Weights of a small GPT-style language model, trained from scratch on English Wikipedia: width 128, MLP 320 SwiGLU.
Each number is 500 + 50 x the weight over its row's rms, rounded and kept within 0 to 999. Layers, rows and columns count from 0. Numbers have three digits each. The size before them is the row's rms in percent of the matrix's.

# layer 6 MLP up, 320x128, rms 0.179, rows 308-319, columns 0-127
099:473523568585528499545517455559547549490480544431484502492484507526530561518471408465522524587504428420404517608503481516514458496585506502491530526465535648466473498544512511575491535497526529431559524565448483556552556453487518463508513437527563543547499499437500429509490390539401590505477506421453495617503476537544402569485533392476574461537530521514572504576491447610530557506556
097:478429472458426440501494464560486480418443541532567486459582509476503524478393440574470497533522521565518550476555536500455551514485447614523470477548493472618418597543474515516494497462533452531614532443530672482481486543595485540521454570495521488502510512499513491544551483532570420450570454535463406473471486529532482484467397539512537477482580445496415597494425493511450513528419
101:626430462541587501435442479494484556451546463592507462506552582491509545547526488503502478520484458503458527440546521450559571539460476517434507465508407461633543552487555457473474569542581520508538456498565431480513496529539455470581561524571525525536498440528445468491450414613527589528459416440510503519495507519545505594488478520500467529667500500561538446473531423520534415566532
099:417527417641482500494512566419552431533498500523586481383576438536484498550451581477410478603482477610509507502566571459539444492534480510453596559467554442549496453554445490517477565527506532514497542517548477473486493454597517491507455551532496453534413562477562547571489492613548495535558520388543501472475568505520513429460512526497496425491493506475454535417519498508420550425478
100:466407400453471494436524519531440472519518543535474497449465538533511494468560456517577463445550418456463482499515466444455606617415529511546476545532412450485461553579526502565495528473505464499569552471473448451469487536505476616578644442525505474534467539521559508626550400451415581498503456490461483512475498443484545562518464495502596510491468489513436510482492434387562560541497
094:468565555525449421547519504461512432490472425500507617454463433463556511480532427508573491392485435538546484394570475493513466554434520500524559556545554516506489550475438547439401423542487457409470423537413422483505514468504580528457443456481547490496416507520521456584551417429518505408520512475449525505530474397451516501534533567549510563560499530614491478422500559510547552501438
092:479545374508482469528519346464537458482580486390468483460479549441444491427579479535506402457479557525523497469603513627439570468535476507558487483488518441445488555590476427530497450461599496498476497528473515478465529512471449449501445479411535462489498498418468522534425520494476411478458529458520510432488546469564462528418463512516488497403503468504478538443465396583433504448592
097:458482464515431446398511477583481520526422493481450477491509408506415493489577484434536489440540471435521618463469552505502601483456508533453493556436541506408385572438507510526480447581487527563568536600533509493481523562554504541475562498536512500576457426531421480528427566495568499446536425483436526532509509509532453484546492512533524563549605424511499454581455489360460559506526
096:546544513493465531547441573457417509568463568427486394464562478454517559406506433490576450615510528443497513480522528526472524481517453582485566396602453486416467430451539482468523468539485475526597553461468431529585416451454434531574427502515473513483460555499589520506492525513522536441554501452551427544474448546550530493510589534540448524450477439475513394441496432484500577551468
098:559593523512439479529464421477545508446519536518405493489462448501563597557497395473528540492544492534482515464596513588542515490449426434484508477415582651553519476536504469483513533422485463523431494522549488452500556443428517445488622510482527492526546490474528512500520494545531504476641417475514484463524561461484558544459498527410479503403451545531487430443483475635532465522583
103:570526570527511490499506463558576526374491520499438522558561513514535545515464464492466589553509535493541444556527568509464635614479461482474518490516498510472446452558495584513576546443483513582512528541617574462553520441489462488633537488536504509544532416514404515574421485561509490454552544364463480500573569535596570452521543519513527468502440541518537438506484505483489476474568
093:498475518443468513591479476396556571497525388613479516502521530492633564559544452582560500510565421490487453570515503569366580545498504450445572477527456507462492498472454539586470543515517496511447514430542617438536444544399483469503536487478518457469453481480540489497564559597422502517457513458519518477511489519459521497426475421456439487499510512552535514491519535479521457393381
# layer 6 MLP down (transposed), 320x128, rms 0.178, rows 308-319, columns 0-127
099:553515512598470479565504447480471535463490582419434539486495566502535525519461589582450586480561489547560462496528464538426483452502472467521505437546404479463600502478600422496477518452491506434439581496458539546485463453513567442496534477556494514588596573493548499440554479462534472512476544439435506494486532533504417541571551465517514552473418444427460469584568588517469342523504
097:591455421473450479496543443483484496479622482541505509412538511511571475541572490422347537484572540560522457555446507483439589428452538504373422485456518517470584443585510496497530544488467473499493423509498449587530492514454481558416498464490535536489451415498497562450430474509518472501511513493455482456488568503474512479490609456488485513373487511490610548552559440537450451477575
100:485415496513459542468652433576487514460463510493556504420419488524492512482472518461533495506521530530562530435476478506479500470500502550519587546576458473534486415568526419515506572532496474513423495543519531533475461564492413578468479560489575530477471514586522638474464474491571459582471599584517490580501536626512518499486496511491515462460403515601412530461469437402467426491436
099:473575506478504530535558648479541501484510512508406598569469495428521507543486531474529453455498514493536442542544534530469518455406444541466473516506495467437484461548518487485510378471469487573445528542448507440529591453451551492561485509489368474438449557489532461519461419482473542419634505449500456503531425571517549641429491421500528486556565511490563538544443412453532471487453
098:591500406450587493586493542507486518557486479500459468481525476489548511537460461473470461448497431572500516535478511443509558547522501375579511562480428529402496507493502469484559473440521463502435548422482444551445552544507549542538507423597484476431538494538533474634443413438468528499544479553371531472548572472553616498425532605458550560454554429530539532541499551496542498551487
100:448502478468487485469471534533508540518392599487449527440448478421430520496488571506505512525574520477428470470513464545482517532433543431495445463552620498488277503573549458588611484508534499528474509488507451502514479571493512491540510472501388493514460567515456391511508473587581548503465442513471490420487464489474501550496499556466414575491458506542579449540536454404445521510473
097:500480506505477511508470592484581484516449504547517551539460512531510528525410521524462516511459533531439605528464556558543477484436480551478459520509482516456429479461471542500526438562513523485506525540483462547470494429401525448545533512463563505706490512575517722522514503438538581361507486483407528573473487502545548477423488598475508556512478511446470474492522541512442488479541
099:579440563471519530542618466515520517537550448500511538546448536485504546486460520452516457452456539519498562458483545524406574601459481464548486445470552471513504430450502435462499635488421455513503523606524562499479490488518452490525487390485570513320452463446431488417493517536462496533556463446510471390506470448447467514535438610489507509461497478473484560511575611484504436552497
097:536490473654552477529535416454510471494491406612511545532563532500428619490472549486504600500490461591515531564527466508469451503540483498488508485527540516551417476489480458602528533470516422520517615547484502516433488528492577483517559520480537502527461427427493434429497415501496495458489459488482467356583486376504490546536463616534523482493505557481514463478520514513545371465494
093:506443427580514465528543575401564427500571592526504484403463464525509474520474413493505578503559563476549481499490529488468515572542520494413512502487512469472525509606531514484496500589477451477485482565459597472578502602569544591507554487429562444575580506530538625513490560551514578486453526539464494590513411611577462471556486477543530517520461549505534470520488491576461420512462
101:453443466524469509496522588468423450501529488521462458496528455426550441525494489585414535579531543470396429572420593505388515569490526541521513366542511522496458459387515454554571436493449564516444623496514543565554543502516500516462482456496510510466482460477505465509528494454596517588551499568459576493509455461567538521501524622502483525529556539602511466459529575504575540490533
092:509489554487553532494449561484373410502467451526535526439549395458514494498492489654520495541452439540450431489517492510527508473449441539395468483536563470407423493496500528540525493478437527491532586515464444492464496415574453442470476491492490519434496555520513409511596451532529578506566536565577486485467599491420528551570494521467470508503400446484438505565507610414506433565490
# layer 6 MLP gate, 320x128, rms 0.184, rows 309-319, columns 0-127
098:582455443548486435613477344446574505544470519555489487478429525453555637540530527342560561454552531495458563520480429420564483471454462486475516508407460490404511473495463484501542418515473537484454529450531541527511509476558504513421558455519524481424472482533561550426423585491564537565440482538557484545468453531508549522451523469532443502430455475574483538516540499465479456459497
107:404417432461513477525525476572483645451496471538528509529463358552541535549447505512565486524474503553528457492543449496515470426455406517374428588460533592531569518512429478519528439518562457475517478512436508457468468477480502589539570543564456478448461446504539525486458409514528554522446538460486460504483540413547604517577546420479486522466533486549589568534526492530535547434446
096:473486465587534587501514469452495474506533503390480501509397466556487505498503554446439429486474512462532540572502480466426473518483478487399513465443558509532509629556477553431547576504467394483473615477447507415499519451480559532448506462453455483489494599461515475443535494390539515570405591600517546491441520409469451536507543500461422445521521481514529505460489499601458583415531
097:441502436583491453478436431558579536501469505487485482563538398408492565490481450516474488538399608530491528414469484508441441381502544535417508515490496467504444513442509482583541420509424457477527470401576511617452433470543497415412468486524575514504572502567530515456569530582572502423490528484599501436542514481525494450542500429578420524522483505442484534488506535510532563506515
089:542464509583505537502438438489564491492417445479500441430539598468596600483468491505470488525472478492533562526508482420464481543482457561549526466510443531543478471453489489583428495476525522477515570508539468429512500527567419429493500427463494474462518437602485540533409607539428514554466562395452449516553446515633539579510437542539435473391461441486433488503554556482491485605543
090:468435488469461515437472460541478586469502612465573542532520524448537567408606465549431466502568541527563460389500513544580608474552529513448509466484382505500479582492507520425493463494652542482550473542518553495483553516536483520569525564506426518559559427464490527470559516531507516463440523522455528374472478517523508480434560408462513465503409552504613504484479454489517468467541
096:480447493438515508435517464441478538530536545399552416499512550540534513523491566492467513362476533531567527432472545476421553537545580555369493490526463417573540523419485530563582503560647532502513514520447486468450511578546438494454483423577535462464465485499398497522539482546558409419430460489517513538415471578510453472450500520478501580520555526493476494550514521450459524402499
096:613445501437542556433491481411515525530497509541542522461467498484544532459547553494516493567474428549523522565535546560449476532414494557485617545535519582601465432356452556510558534534544531459562521574556519523444504535521439458469426476477496510475478454498476529591414437449528521477440479519399494549539507584577432586465553469408584577502570499545559489527499486486460554490473
097:414535496482437520559466496559468547475547618540570486514573525444481553499474551539409437455492431558563540489587472465532513545474539475541606521532502524504495479486527493396508477568520406563538568500525507526491463458510459492431477496548499437521497564605501545449458501526601513490487466467429458438523541474469429597580494350473438537456501508542532493506473520450572442594626
110:456483477492491486463500479423496484516497482434600419460546354613518419459488487507426495538466408512560538499450415490611453498495514484507487544452570485505551563535433540474508478437467465484511462418459548426496520514471518550372515483377511527433402495501557332459427549477493478536495480531487533535448499477443518467437557392476465431498502494545475481483471498538446524561472
088:601503568528488514533464421494530482514439545497548558471505416416579504419504504443465556522405525480457429571441433648498494502444484494449473626448491476506508538492496458471464435542546538536550486386459540522498405496549471459514533528474424637473394477516511436532485496568508542543520548447540459483532496533519498431504495445506469529523538494502412394584526546407471520504557